Part of a small language model's weights: 8 layers.
Each number is 128 + 32 x the weight over its row's rms, rounded and kept within 0 to 255. Layers, rows and columns count from 0. Numbers have three digits each. The size before them is the row's rms in percent of the matrix's.

# layer 5 MLP up, 1216x512, rms 0.1, rows 306-414, columns 256-383
096:150132146113093112141102114145143138095103160129048032110135069189097136131118086143094142127127144135155102124109120148094149143148097123196093054115157179113107092105133198171070176156113116128125184144135196149139176179167105089155123169120091131123105112092097129145134198104101081176108141134137132127052185122135122156160089065097129094098074179090116092070137141138105130114089
098:161086107131102149188128131139153144126117164171150100079169103127091112182129140187147157170091129189167148094103085153177049157120174121097125140151071147135165115174103071128114141080067117138166175112148165121160154139119142071137133159132143131121163148055140130070113121107153134123058197145147118125141097161101105159192089086124124103142061198164117115113168172128085118121072
103:171159175189131106167100133118080128117067087152099135119148098115150105151076102098122155144079109109165117123164131128159085144136089181080083172125143077140170082146136123124125058146155145102093140045147143137162105078151084161174125138170103080077146156133150122100099169119122150107184125134154148089121089125136126116074163120152105127065114133126114155079176137143136102118063
104:087168149104137152114112146184121148082147133123128103103124093105133082040114173125187097153163168116104078083058129130129133137152125127102147110118138087156089161105094150085175133166147181035120056023123128152107152109154185119175134098182105105175116119075171184098077147114156106057126185084104104144097143135058157141130158119163079079097101091141169157158111141119153101095080
097:165150113148157134163072109097143095161177106154111108157120158083160109084170155104142090147101051082142122172140145103096108158161091099161136173095105144074090119182124133111131084148125117129141145114130139099085120164105121064136137061131099136159083138154163137130089171130100112118105121153101124145104163104107138092121144097085135095103110157177166151130124111208187130114161
103:103087124183106133147083136097155112172104149150154184074108119134115081157133158156128139094136155135084141152110047141129133123107092142147118109136141126093156141158155121124113146146089149189095228089110161111126160126088161145123162135145040128138116147175143119068116116148139132178159144118076074121132133131099090119146096103100119099118075083124092142167108123140133145143132
095:134154129172107128129121110134123157124100082122107150139145085104160173111182098075082175183067108088148108110138114080128140183144190091125076132127096124122154151122120155114117131140161144087076095086098097135084168160104120156124112130194099147099069150146158134127175116130173213154115028097121131153099095154074129111109181078099100127123184151139116138164093139198076157085110
100:100130161130154122157142146091158137140160128148152083116094134109160146152129103140107136141210120088154163126090118139107188153136126117180139143119158168129128123146057133092139188140059074100164141073108188113085104151124140119103153124164131141136136118120148067134118123081118087137084113127163105131152117148032145169098106086137166158159152140164149210111056125161121144089102
103:107112162113055151184114037106161087126134127102126192165081134118060153101081134101135089121169172062141149122065173108083142149176148130101094057107124134135110134065126182113112146120100112143145122117116130209101090125132177156138152144144114156134110120177133167137134146092173110143099093183146094131107180124137114120110146132110134081160093078163163129171139116119150128096123
105:093132172144085104191161151121108103141103084145136068072217104125141133104105151230138144143164096179117114143101174104076146121097160134106130161075122108116165132124151139117136148128140110139078100105084114131118181164132088190147114101137170142117117125160115116106144165103134132094166103147131149183168153162082096139166140117071169120113143149092136121134127094132103104202108
102:074099136136054130096176116132129141149159139131158102110161093133087125120127130142197189150114135110146076115134110131152096119179113115114131148124117155112178145192158114104110150056146141185142082117126104177126180076077109141167123131034163116152181112128164164076132086127150169085150095133033123206066149174196159127096095199139113109134089132167153130191130072136129091156113
097:142089130171189170169190187155107107133117118105053178199083076132140126074125125113125140084125171130128067141128098108148143149099163159079145154160139120139101139210153147177210133116136173160100129138131078130120100139143119133114123203148100151172130145093105164101096136126153134120103142194074205119147083182169153111109145093129114202158140100126117085093083113138123159110141
105:130099155147145130087074197140119111114082105177127145060124123145096119179102146170171103138133121126136130159187147087136150189152108170159130126190152119102143138131152140153122085083138112146151116120049122136125160137099143135087151082103135157088118162162108146160172086115083152145175142080108109115104166071120101125140140115122177121158101179115116134163165145100067112136153
103:093128125094100118108205142106104164155132144061142073123165117080130116119093135093138143117139111121093100158157152141108095083107150199162061056141176147132094144136125123138084141077133079119083099110150146137135172094149093143147112077119143102130122127138106145114160107168128128109163146148154110112132134148141114112123118050147083118102096140127118117098185130101156124127160
091:163172108109137095152176131181127144110111102128114056154126143142104154125076089101128176151194154116198099148135124124093077146155130130093178115090129096121084138130148064110085144124103090155109150099112098162116123133123123164101084174094091107140120155032141126175078154081120154088089143117178120172161113133120143130127120147136070139105115096108137134100038111153171103161175
103:106123095097102092149088131116134148120161101138150138146160109113208174178126135138159145125105064138162110127157117127107127174085091120130102130146114131157155133114127138125159106070167107175111058131149117072121162104179078135095091187104108115122124149120108107147131124159075078145154097109095214186124143127104099189099145095083109166056156046080143186137134140092173135082149
100:081154127102157105131099147159098119184170137210157173127135090171184135128165107167121093148111110112144087139129130149154078148131135136205127183115142112182152116093105154082152139159213146096153114129114138073131133126113129102185081128098178124084139136170141109137129121181179070067108119126139158144112134141155137142127122090143123111112109095148185150116185098189063173114064
104:097138112121133143159141102148163157142077020158115139103082105162129124204131123130136127160157128180169195134154120157126113156093168088112165153154113089221123083126129144132082151087147131098109167151119109103124122148091112139089109104110164104142119164109110094104108120117110114134104111047145063180135131111106204136107100156117157068135090119125030103137148115114124190125121
103:146105134128151194148088087161114084113126159116181158106153145102111108126184083126102115125118078115147191107116142138123116123112084126104127081079095134141136097140149118133122196127138132098095166151117144103123122067181047138136115152152112102134115075155169127176050113130194121134111165118090125128137132102144115063134101140120154076094057088094094105071128111099131098139172
105:135123090089115071148096148148102191177141151098149165047175209173188141051121171132175180155138125137050048176126178096144086109070190141114116141127178079139134134090111102076163141114156148184118188192085094092140046101096090079151123125162165104155124146088089148100147200162139123140166149076102114122145118128115093128089112164126143167150120095128118142148135100132151101186107
098:142107201159110119089112149105192085141185115155115149151122108154151209106171127126121195120170178187136115105142111074096070178134122121134106106171155154128133144101167131121205152139078142087120118121108182127121131100114135183185167118160104151125087126170142093128147120138179071162078110150121114160129082098116151164095117136103219107095139124096118111119176184171142148111118
096:107064108074113059152109128077148164128180148081119142161124111135076156115121151107086086185159100170157081162103077039123082067092113122089139138137101177188107138140167105169132171102120169141083117087123172196154172071113115145103115107095082105149125120046070125161173126169122172079110114125078115084078175143126126073142140118140129171095122184115099127095102110086126173228087
098:161131099116132108103187152174121096158082179112096172101113100097127182127170114149177089085070101134115152129127149143160156119067119123101133113116110204142131142051093089106094081128140163093102124140179167034136082133100119088126176108144128102146178146073118147117121163157089071133152114124107143143146088156140139125101178157154153087084161068111132121131175096155138160093112
098:173144138106112113119098179095168114180083149189158117148171093129167098134106119131058104122152185127110116112129131117115077090109130072112137106107114115130071119092111143119179131157056100141080082149149106141108122113107078148175120136159079149149114150097168149144086153115140085156222145121205148133108173139091091111133170142158128171110083150151162150124123143167161150126143
097:125129096113114121164127148100126087119156156117140145096167097146128158160086157088124193081106102158189106178108144084054101153068118202035133136092115138196115125150089143153139142108098101103086119141097206090112120115131105098134096142160152117123101126061142137057148176130156139156106113111135133131183135086137114043129188125196097130093136104149107141088145083129100112049163
097:083090163132091088110149115091131136184226100087124108120088165114121107096140086132100179138104134135134077123094157138149097118099163160153120167107128118128120077145123123092174046096140141123135091120133161112151170147140138112168185095138089118121124088182142110138094093157155077157179144156109179156182158145090164149132110135081157066129165103132132111118118187147107149071186
102:164130130156133176084100177133141182157139074133177150140112141210126160159105076129084184133141137151129103122077131115114174108082168121157136170086148100126057075108142192118147174117149101116112118159100164165130174127105171169124152171100162122134109108179128096156162153125152160139063157124130174161157099130162119135180127084081147131157080114065144148136039132172176171086114
088:071104098123131158104140073117095154169122192171063163136175121132155122137095107018052102121134179145121127139212154127169132109117167104114131179149101098131113096116153139104105130058155157173141100133168177088151112107112154119106118097122159164141167174091081121163115135099142135128102130088154150074168111115127144145163176123141133199082166109164168093168117082078120130164123
093:131105157159147146166106142113088079117152126094114159202127152105110143145121165158098072144102122131105104093101150105128123072172130102108165164084135055101143108171116085142112159149135118140100118152157049092125187129192147110124095129166168091151098148096115164154153098089137084130136182172172115093152140117167101184151140169114190145116154180164117134185160137135133105060142
100:114113106141133080187132130138102107120131117148148129107149165134086108201113172084168178139184112034171062149144103130144105182141186100210127158138120120147120163132096198149145125099154134117166162174165047097131116146147096105150116146137130110125092112092067150156138085048092101169133174157127136150125119099137152148207117180150106132146069156086101156173105134149121110134138
098:073118129116099152069189132110085138094134144143082105132094123124108105139125060125121110191128106136154092131131090121094144184088094123122083142051135085075127114171141116123126160092123184210081105115097174143098121114134156189194117059199132148154123082110171138148140177138126200122115095151122164098144073149143089176101118081092154138133133129132115161098174172170110126164117
093:120118156176082143151116138124146090108151155088078082144109122163102156120121127092173092134098114102124117081072095134130101173144111147064136109117099181113102091078083146155152163118144113128173122112128120106123182132144151099104128136112173134185090131148210138085107104097179131129104135125133092161163096016095090199193080165133160147167126136102079154170137093113119067149183
100:126138171085117098144148142126126148139118135169097147112132158127129108063131113170112139078087133088135142119112072120102192213094163138065153114135091098113109144139120122125094094157086090161130176147111112057116134144181077157179124085173118115083151195115134126106118088140143131116134145102137144122074105140102102171125164181169152153136132103089138113112133232121133127102113
096:138087109138130115186083159156151128112124174122176120066140092105072103093107116157100135120150189130108114156187162112171163109150103087186076109098129130111162157161146090161116132127109176132080142119164096131152128122151114074056055156099098071113140074158101187113169129143126136194080072156167135130178158113096074170149101128153099156095199125165071183117134133139169200079130
096:137170054113122109102142094077153091106127095173084118151140060063116156142074155100154130093169130195063144105175121119225153122135095202139158097150089169124143149176102169104119120097146140127147150089101084184127153144142101142116112149114150131144171100103129098102144121122048103100215139093127063097138144080155125109162114054086134152103146058129061154165153122095142042090142
106:089148119109109114148105060092162145175120107095101157159167110186126174130126146124148093114109135128085154143129136172181132129131037072162118130072162149068196062125164143153095099150087123095100092142089107150161101139111124134158177088073114102094153138100085106120129117154098190125135109148109115097113137161112148128135115064141172088124137161121179168128115120139120148094136
099:083142127147087103053137114116152133139125109145114061185131110144119120170100149117110075113089174160113078098110134167133147161103147141118094115184147161182131085066117158165113132105095099124077132099137147184171107138152169116145153101056138086142146046139071154074104122083132097196124117094180119143122113084131118149110130125097125148117181136164119156147115145131134137188126
094:114135116121154117196109119157112113152190164113073097139135128084136130104111132166192157142161119057103087059173167175195117110134103162127085149045172136097127089112130145087120109122146157121134213117128080146135138117150137142133106147159177138143131161187106096135126114134127158116191097104124173139139119153191123131113059121130113159064136145109155157129167147111100139174145
099:162096142183086131115136124195095076104085164112151121114133114164138159105141116130148117137110089115161098120121179182119193132170112050159197131171102163189141112156128135143133164163124194083118134114139124184097143111142098144109093128127128108094106113105177153056137118142068158149111129138111138091136160142144147113158099096140074078095116095123154192117107048073145158093176
103:124121108100143107140188122172080147110092103143100090236109142140093135101127127140147076128081137213081171134150144155183074101198137156129093095118123148074100123151139138109137138079148103138116103180082054148195195167161125145112141174150152088123150100068149175135109100157114108080205145157120150196093116097205135136079085161169138107100178079188126167071137104113191129113125
103:122145159175173119173156137151107077150157147089147108126128136114065076117092122169100119104108126187104201162102130105125073188128084140123158122106131133178116098153139068095148114091132143138160086133078107129098175218153189120108128124083146053124138122158135115143103078128136154166101151082094146133112090125076123108103100103178152161066127120165143103146102115074151149137143
096:158131105153120122121098092179087087161183148121119106157112115154115096146150141105096177090162106148082090114092108058149114145107077120120120082104152082100137134184106122069139126123149091142165096176130153081163176137151122112141124184153171071140195160173153106101158102120132141129122101119097120126127142145105152073087126105114135090155123129108134143130123132124122130097153
101:171124064141183136140074104124143090124068091078130118176122078108094110166153139109135144107116159108158073130113134137155150149186129100118103164162133147115116120091141150123132081106043106136155168120118122156104086157162138058127174129150140078121139137133128115101152190117160129154149119124122122193081112092091120131180172138119123119123127172125110133037102097102098100110109
109:095156128109102065196034076171129090107133223114098114149138153136116086138124106152165149135104134144141182138099105113142145162070162175109058167176131109143134037168115144171173080140114113107133138094143081134180163157145103101112122082097163158118190126068155170087155201105107091168092075159070121157093128136030101128101139138117131130162166180067189119117080126107183108152143
098:118132137136148081171142132169067130157117108116108136121111046179137159161094182076147108084129204060088115081085077123157194102123179122143147051100174068232102100131107118081060060188137147108085099149096057082113098096173174131149137099089144111101128152142087093078151117096145074170131165174167166123133095088062126129102153131128099147144148149106109149202100130092183073182151
100:088020137115139131103082155099126148166177143109130136142095147124122112148169063145157119152161130129140116168106114092151119165122169106092086211158146066173084145132187170164120100027162110142190091145127146126083142169189108107140109161102129087113072129107111144117176068160200172146150049080059079081120130128129130115116137098132192124103175076187088153095169110109149171125070
100:097094164130134067088181123089101136095136110114067106139133083100102112119137149076138182137113151117112143093154133059117075132148113131154128126171070129148112176116125121104060083125177082035103178131093101136173096097120122159131133151106147093137163086179113096149150124159131111152141087178158093150193121125117055078110096107176142106127107123127179120000163091159093118141133
097:171195123083147125126143091134132095086101177150194125183114156187078160174203081086106106059116067087098123136103167142127134155103156192190112132188135129110174110094090153112139107202113165091134146081037133133141120163133128142138114107183149118095110128073123121091149140148067167130099143179125106156110143062107141175141081129145148129147159094101105048084133105161133170152094
104:125191084104187129164197204161122088092042146121137120149108192129140105117157142100099145106148156117088102064152116062121082120055101132083123094133113130155055071089128143096138078143136141091147125141131123116140077173124147114152124124096143128133127177103109169117152146096087128172152122140096126100124110065122106112104141092096133091144168130135174111121130145116090128108162
103:181165087155112159087156159152100121138137074119090085134136150121143177096149157102105142139144228122136190140157109057145179134049118119131191181099127115077169138127136076133124213134143112134119112071115133150069110123178076096065113162126138174098105156111123135118122159105085100138125190057110131173147123169150137116094124124112082139132134164082125127171100089065102203138132
094:170085165073102150152154145082081089141189143163153166141076154111118171151115172157160094128133163050105156130165078167210150151163115153153134102113120118112090090138126139070119130175123129127146109097047112135108102104166158153103184130129189182137135088129073114117164130161123078116113146132114153116112081095168113199127154161106109123133163137108113147113182153119158143121123
096:105130062160137112130164146154108155121163076170116115093133163147119159148180106144133183166155130156125123126156058082102147101102162093084124125104048106165171099188136086091123159066186081082160112129089131134152133128105195072137107171169113122145137086095171172139136178114097145053104116178065167126094140148150173188131143134128141134168135147085140184148104096169094132121110
101:079084137094154088126121089081194148122148128178090148102146151120118142116129146094157132120149195077113136153134091088132126131137133124119098124125112116167146158135103105151079122131127126133112181145185113219146130088103142122073111155170149124174116129107162131159104111113154124141126158157157075103097093188126108153075117132128134083167132088136141091122075150137075181153158
104:131110178145135102130133137131103121154142131149127138104089143134155101084130114145134087114128129093117082152090110115144147128057150081125106087152137191140129168113183104124201098189156148094121156142143128211130156118120152125092165146114098154135155141073139142107087132132104159097147136151170074123137107163120087093162078147115135164074086156103061221140127140148140187114137
097:135105140103068226138083124123102214158127155124157110179127142093158148113075124146104116123175131096104112087138089138166134068103148136108088088073086139053063090158152115091136152097156134190145138123123150111127140184106162148113122114158179088089172129158140146119085102104101100134119164150080077151060077110143104154135095068175164132115166126091135155134122152115134091100169
093:108105115051164126140114187120201148117145090174128074166192122107120149106150130135123163158111076169106150083141069140150095137111090141160154129132089128159078168099163121129114167145174093142165125101103146087064110142065091176128107147200141186131121111095132117172111142090100170134113106113139089089145173155148077139143169129124067123071079154198163128146082130143133122110132
095:144091089119139152158098184108172121045156153169107139088119088161180178159166118129019113149180135111109146131098131196095109137087096115134105165177140084177151079123147088129068148145104100158123159179104135095143150140140107110092099190090176114141143121137119112088149141149121131078106066155111104117096128094132143123181115170171076094141145117146116139134156149096122101203082
104:086091141031144146122137154105164175152080163122109165131103086088139141143106129098086118096129241108120109151136141171128083111169133163169119116133158170142154122127152110066173127091158147117109126085166155124108060145132122166117124113093112104059107069171129085115113136179113085145146137099179186105173116099098114116139117180126095161164144128160170083113118121131130094112139
111:111130136136183107125146133085075120125075111116131103152127191161150145105228101140202092131095099107122117078123145093109109171139139180168122119096138157177123174138085165074144105144151111181126133164168117153102147104135106152078121092124176134094149096140117162125126083159165130140104133115118111105140166127103121131120092160066163097161073151165143067094155117123136081126120
093:134162050089177131128145194113121200130070169169093114126146110155096101127093133168128032130186154176100128147119168122151166109150187203141153155160138113083128147125090113138114105127114141162154179130103142110127114125102140122123130092132120080098090100141124091155097137124115151170074105105105098126171142129149083162196110151150097092213069202084097137100148124139075108151164
101:100147154102169155135117127069174113147156200108098166188130109119137115153109161159133087145102104145135136169089123130090127140125121185171089148178135102146195114100170130161118120149127137170181116165177153084162117112170166156096108148117149129138134175123130163168155162124136092116121162133114152098212130142073052082167073157101086088138172109132088130171143144144064115108154
100:120146128132157139112154085115119143106158145159108102129145121111135077146095146114171101110083085069142210089127156096155157082096168107154182178127157131103097096149109160101138165156085130113144150068145059116180097149141169122136133106125115146109136125107151101098122114054166126094167062124152097131090110169094120074151193159071089141156101117125121140158118104185106200102196
106:125095149146127129059091145202194117145128125101137081138109080079219110168126191175148128130082103121121147099099139168123117208034098151091141116102127220110109101142088091077157159116116171092092129130125111157138136134175152086171134131176186167130136127122126094081146109113143199156113128110125132110078128113112128163116099139116109157142164172103112121156108100115109093109128
096:119078136118080099109132158099118114125142138144133108152135112051146041129092181122089125062063144098058116175140119127173107130156127142142168077101161117118096090080146104128184121108196123089150143117158135085123129088125134062108121127143158161141087086151108129130109198127104106118144164194046165143141158171177140125126167167155212133086147153086122135124105119128126118124147
097:201085112145083118122110076126161154150100112133148128153132141120096097123119111131073164093186109181090112086117135065093126129153135156101109148100166113163168068091141118094144133117241151124126193157190152104105156123085133116139050158200077082117145155179089101168133120100175130124101097106169169169132087100145146149081117105101063202118092132142144160101079151083089124148148
098:104188148079085117110149149126073087105159177128167122122137160149095102113067071099078101109134134144113137086121207111119153172122150097164125111115168102139150146099135123119185101093151140129086140159106192134136140111110166114147143080153086125061187124150108170156112166084119127145148128174093119118163132160129151160102052139183116123137132170214122145089140089109087199130119
101:128157075127139123126084140152151120145128146139099162100167136123078077147143075113110114168036095173157170122211100127152201065100123126101128088155148132126135127155152185129108168141066221064109156131141113109135128090103135092110096139109117186141134134169130086068156102119140123176072146156145168143102131128170082134097149113133223138181152089097177101119154100150090152124090
097:136121151155092110083093222132130143094094083086085137159155137170166047101156097080108149114128151128101088095113170170148152121132133170111120153137129142170142100137097169147115157103154165114051062127146185164205142115106124093106098207109163106146139105125114116115145136089124134173133127081132188142127105157134204127177131115114154136116181142095107136148126128132199177095132
107:125081076102141130149124108147140108091170167144089124165128079126092119127174141237113122162149167072188107137126110040099115138122112090169188048168098098085110156153198172143136113140108125067150168114123194124122087172137144194154170057184093170129190154111148096112089119139130126211135172122143208125153143146089131107151113098137136114135140147158063147130134131084140146108120
098:110133096090144187126181074098136141117128133147114113172166105155119101128075103066120092137123112158125127141112154127148089134196124127114080131142143173208125181036113116173143138097091139121170142143187102110094116161104182139124107135103159114177127151073175135181100105168141176145138159164134091140090133123175154128160075143135176126120114161182143075110150184154092158037113
105:146166084134113194142083081103123102115129157127104086134110159065097102120111151111139130149133145092145120107154138128147149135122140143131085150181178143149101192093174128114116081141230105106142122108128111125153109085131163173187146166122125157190092095077117134113124145168152180142116103176133101109173156153158108095161169143145166081102151112086132131148087163118131082098097
106:150141152065135089119123138082114062144089113139166158155079117166154093068136152139155114143101143162121093133110124124103095163111104142140166075105053117196174172116125093080127177067084093144127115099128099131139178146183158087092090120140114099161122095127096097107158146138143151134106106134125109098142127159097124125101126131111054148148121143179178149086096111160129118175164
106:112112119150100029184078145191139132102109172138112122132139090141116105037164132087111123104145149135137144121113108118148131108095211120133101164114166128166140163109146097153046112122128113149182103112163109138121062157071155152091101087127189123149101099070070130099121127172112158153139102082107134156194157112133155115154130148188138128133101176132138121166159111111145118165144
099:130143137099188086160142116154147101120136186122085143097129088179093090095125119119095108158142173197129084146146120140129089157129122133168066107158099130133088106144158110081168098109144160129097098089061151131155088102158120117092122144171102126163122146178104138146102146040042160151154082099141095152149118127170121086164109162113121116142147084171134157139118154131162154119186
097:190111141163156159176111121139138124139115083207134132125129150131143051133101110101130123091119190151131108143032133168128191207171127168116111135180158104183124170061194134065104126118079121109143134137072143152091148140162178108091135168162069172099120104104126189152139141106092176176143173142120178163189077179110124179092129072109178089138109181090064162137141143082173093141168
102:130165164098090121121148201095108152183138099097126094137163111106167128099113111109117140129122157120094087099122114068148163138114172144093164107111078189153157116120198063102156128186125150131125072154057131100151128054105147103096132129054104172132109128148164092104120149174087129147139129097144134199108104139130111135102128102122168153138129210131117167156121137123043169117062
097:094130113147182103094100120157120122095136079121119177083128135087095071143175128172134145102076092069126152132149122141069096194084141097107079160141152131120096115192158149104137134164147159136128096115140160128129076143104145110149141172154153099166074145151094114113153177179103185169163144170148155177098114139084057133146126151155101083132147159123126110102104141115102122179174
101:146053065162142160095164065150188124131136146139124126148107151129123116165170048171143089096120127113142135098117137151049153152151151170088142117155102190147074108159095121133127094079104172192144106128138151139132134096173131178152093111096232065116155141144126112148122159123190156099146125171129141156132112119140143114110101090081158156113123105135149138182109072082123107106096
095:121143163065138076176127105152111051120141147084100086153110076164200145126099094098074172065094134060167135133085117141127136145143133137128116125117114170143046088076155125116177149187147093115076134131120134141131178109102139166182154135106099137096087123096089087110134165082084097114111123143143106141111092097113113130068114113151134157105131095131158150116111145118057081069157
101:190122170119142088141126122086143107126107076156150119081132139090077144095140061114130126101128140106113144128126133084182141128121104105136119110124143148140093131148163059138146127138134106149160146116133159138187137164142134144140137170118086152146117111120096134171108146169140173141135079131110130096169151111095080149109141130139142083186086113074136197104124095156170163112080
105:131093077140160157133129117118114119161108122149113121134111199128128114150197100124125103177127148118126086134126086196081124077134115161170128103091128104111112170218072150109115215181127170119133140128206150160110089119143117111131078225156087072182176120117183096112090110105131174161097140110097123120129110135115157118153098096092116129162046092133150093180129162164138166106120
094:131127195128142109143080200162113154129139131120155096139095082137170119125110125178110117138103102094124177126152111135061130135171138114111134167104149146129082121147149137163160139129118050126111069103083103134113159105125108113131138117166160122118074138063162119136071135123160058058130093212158124167137101122127124150115115093108119126083131115118132113185153211114119168117138
101:139145109148131121102195162113181145091077143111169169101155075125071122149151177190157101089159125112142129139108121188133067146108100113074144094131182137102117091132080136132158155140105098085084139153091102176153176111152113120120121130178153052115120121105092156158129174089167128105169223092098095118130105113128085063132111133121221100129126131132137119122135108095138149114145
102:148144114134127111088104078077084145133134086154128163098137125066094140091157095110105156085056134188110189119146163123168081123111109120157174126118132159148170129097099124097135105114167108129121148151067061103119156096132147108134057124154129130112134125251101144143197093154167169128130138105097113124136124064198090169146116123155104191124143170147113144119111174135193130116184
106:148060105127108164135087167161092143145177113163115160156139203098146102149162158142115127106121156129176117120132118170126173135138125096104152110166100126177138145123101123116132143103214219105132105137142154148114067170175132108156040101141127148145098139112124163123136113095126082136082105142085135143175118144150115065108185141140060124113153085170088160177152104091138156150158
099:129096151126123134165144115159129147102087149115154160140106120147142090141086031072155163101133161141170122202196098120136112102124117136113138156110205175096156113125130209143152139121098156176099080132117128127161083144161174094121095090098090120131159126136217116112086070041103101094139108110130143099107110091077154129139153127140116126163137125127041121097138128180132113123147
100:134170121126091141126130109107167119142075101129139183121105106157130121136141119113139061072095148135180072188124135163061180143106143097104070140116151129135114173105107168121206128116109175171161094133094135069156138100076148106100077130150101117129118153119181104049109125073161110128155060143134093142142090119124149082134155101160147098121111104150137147123136125153098111086164
095:076142176178141156082143094145136126140137131140103169151132107142148098115104092183165124126148130161128132151148174143075195071158094123138023126123092147137143184135106148113167121146110164106101139156121135073129147087165090138136139068109156088171174104124114095172095121166135143125150165136169161190134127108179112167098138084165160083129165125108154104115132158144114111111106
095:134079101185095131180103080128106077162071122128153103114168140121089152142151147139212100140127124142121111191098146185120162128144114149109165121110047160149114148106147111110201094150155142138118134131166150102132114124061145141187099057137094121106120116114117116123120190051156149123087164128097111118124113122136073112068167166171138112174116143109099122128102189104111146118164
097:095168121129118107085135165165122139121124056114174118136142098114131114186149118134118147118176111116139115167160119180119073117110066138116070135130121173142135058108159119103132104070113084109165099106082148162208116120121084128105172129135093059110137149103110160105079089108084065124111137140080073101143157133126152117133120064101135124109094166130130114144117109157082140130140
104:165122096139171143121092112109139151094155088149170092131141218119119110118182127132141126171091076116143180101118112189148122165130130174109137139166112157127096150132087159092099155145124094155188113063141117116120139112091113124118109081146160129138107165146143135101092149135138128094126128161075121048148222183092158123111109130138149125133170087153095109107229165177075157112180
105:140086112090122129109160105067225137123154111164145124118157160054127111127153141157132117140034074116189066097106120114099138104137133143138146134138133153133045144071130104097073125115099092110135104145108098088144138114114140145104080186070094152157102108175134096087145143150121157146168133117150114136139148112161165113171132145118156102136069135120120173145167118127045100113115
098:084107122151050111135131115152148158110054143071203155144105160137139178088128121133123140070124098166161142122107102113119161149175079144117161195137128117088119109144098146102107147097225126158092089146151138114092165125123158104089138143122134094146125123118146152143101161139104141082149142104098154100135194160135219108153149112095182095128062172186103076206104151141126116081186
107:130157159107151115167106168190127124060067123162080101137117054082126116109123074112153139110146193154109162121136160082135095102051159110158153121130139116146125186131137155121117192124160232083038179090069130119136153130129120167164179171107174109137131163139147146160135166124139117103123119097109116131168155145114077095077065146132098104116117078145209113142142140149125060104121
096:135115174145132114099139125147147125126163133091149116088156148162163126113094110117203113050153086085146193112172183105104163085142104108131134152191165178155124141151114073136118057129150115176120116088133089093146126052146174124171170109128127173120095075114102029117118197142135068179126111128128163129107084142186180132134163142100103114137132169114080176113139108072116140131077
102:130158155127168086120139081082110094109114140134138080105043189141121119163143162124087103113183106076182126090122180141107135127107114147164144139130124105102189086223150120126146177103128160171139165065146129130111162145108096114118179113135133101085135131101188097127111144128109125126154136119121147125115096082107105137126116142048111179084100164090130110191155120111164139200139
100:110148155093071101161171108150129181095172139142086178166150105107176145182127160121140129100117112145093167152123153151060117085167088155167107105125141090136141170137122159092129066114165075156065103156112151093128118097118122122101111125148162118135118101112135100099165138140134092120164192125127139159117086127131106036097177156136113095093067113139145085134180187100138120100181
102:100116153159089105138158112083087149138069137073105087160115150201081125131115114138136060167156155150059095071068206164187183177086124136152135133098126091174106076141084140128150105138118126104151148166143129098173156125163167118120197090163132119073153109079105157240087171126137119097142084138184126124119085098119122083152165148131153113125170118140114118095130129135112171138123
099:092109144056144105096123176156134108150103126105129141098137070123152143094166144135126202147177130148143136101065133084151125119168152061115103144206128119103151071167097138070146155082114091112112146111093112127115178192110123123128099143095117157099137120122129173147138084104141137102113106140200113041159150084097123172123142168145124129120137108110134087149155112155102092110129
108:063121194106104128121135115091126152136206141115109125118108106177122111136103156086106146141124119137131137177113082136155089106178124113107084136114140088183145186129160162136097106155129171083120121159131134165056112188076090088125113176154139115133076125098101127094165145094155178128181139110151105097090135084162074073107192122154083146127138154097116088112086144128127160118091
095:098150144086125151090123089106166087147166144113178149157072113114161125122133091160185136085122149153094112159151023119076126124143111109123131103189090130140100104091132117122130115099123143118142138107102150093108122143131170151161131132111072158123130116154113139172129146111093093136159078153126104138136101140093069105089091149106184076134107136159147102165089132143140057107147
095:123108131098154084165121122124104152141126066132071116101134088141140107124101113143089123129143182131158152095104180107151112104105157098163148112140147171099075132138178115073124169151117140173099160082127144148095158093076087086148130165129108132079121191111103158071152164113125107146136136060125099108133124141164121123118168084135110127086112163123100166100047148064109076163082
099:106174131103092132152062147154201084156117169105077157137109096106154119190142102119155114116170118107134116135130138089076109169156175159092101115113112121130170138120170099122173120072171096149145213156113126133123118136106174089138085153130196155130126158144109114173071131072122138108134120111110020148129133099120093100116226209109102089110143072089133084137161118132132136089113
097:091159138140167174111125139157141113218155129090121143157202154164125115176099065107125159092150122124128218098136074136137102133123096112106094091111125162123158127106108110217130138144088161135133141102154112106141112085076115164095100140107146157166177100140144123154124099137165162116147137162059092072155079173114116062069115136159111105095101213149144115176128133172105123099130
095:144166107161127109104154140123083166107130169129118197141113067122131110115140108201195167120116142122091124142116149133140081094181116108148125139184138101200105119128128115113102211159118169139137118119086160117169152170100136177133131190101145134117146126110179134091134162097063094127115095105136107166113128055120143133137109186104130117090081120143139101069139118099150094144123
099:147192080158107099212084128119108120166127170125093114087119161137145151161098144114176123109125167154130184152120158131136093110095183096179114174088136107132128175116162083045164181153146128147145168174164138102129121073083040091112075095157120147091086110168126117112077119137117180120160142184106129142103201140116119162085144118094168131128156161198124116197159176136174127161141
103:121102117120092109131184058116107139179155103078171149107088096168071126082109159090113188137133102120172134135101079188066068141131115126123146145150155136138164123152193129186118100064155113106111116148144165144108135138140067062180129147171123058064190089091137149097104112069121105082071153164163153136113152144167110130116109130163134098164153128107118148096098113160179132135126
098:140131225160102161156130099155158131157106157152131139142148104134168112136160054116121170127147154118141138131143125127102134138154112144173133160090142191141084110119102048115099104122128097100135106139161128154164093127144143111109104168090170121131132119118106100132161153083090115188165168149069132110146079110149093089090059107174172153154082107156119181158146157110137146140094
103:171145172115149141146096154178138108083148179098131110142073126166131107113128115129105129139080131124187114149142059092111104086118127165121035102138145057136109051142158120175143102173107079085183116087084190071094088140212160125111112159175130119175115153120144089115181167110196107135161117127159149149127099138113201166160126080159154142125152141185174082080124131160158088097090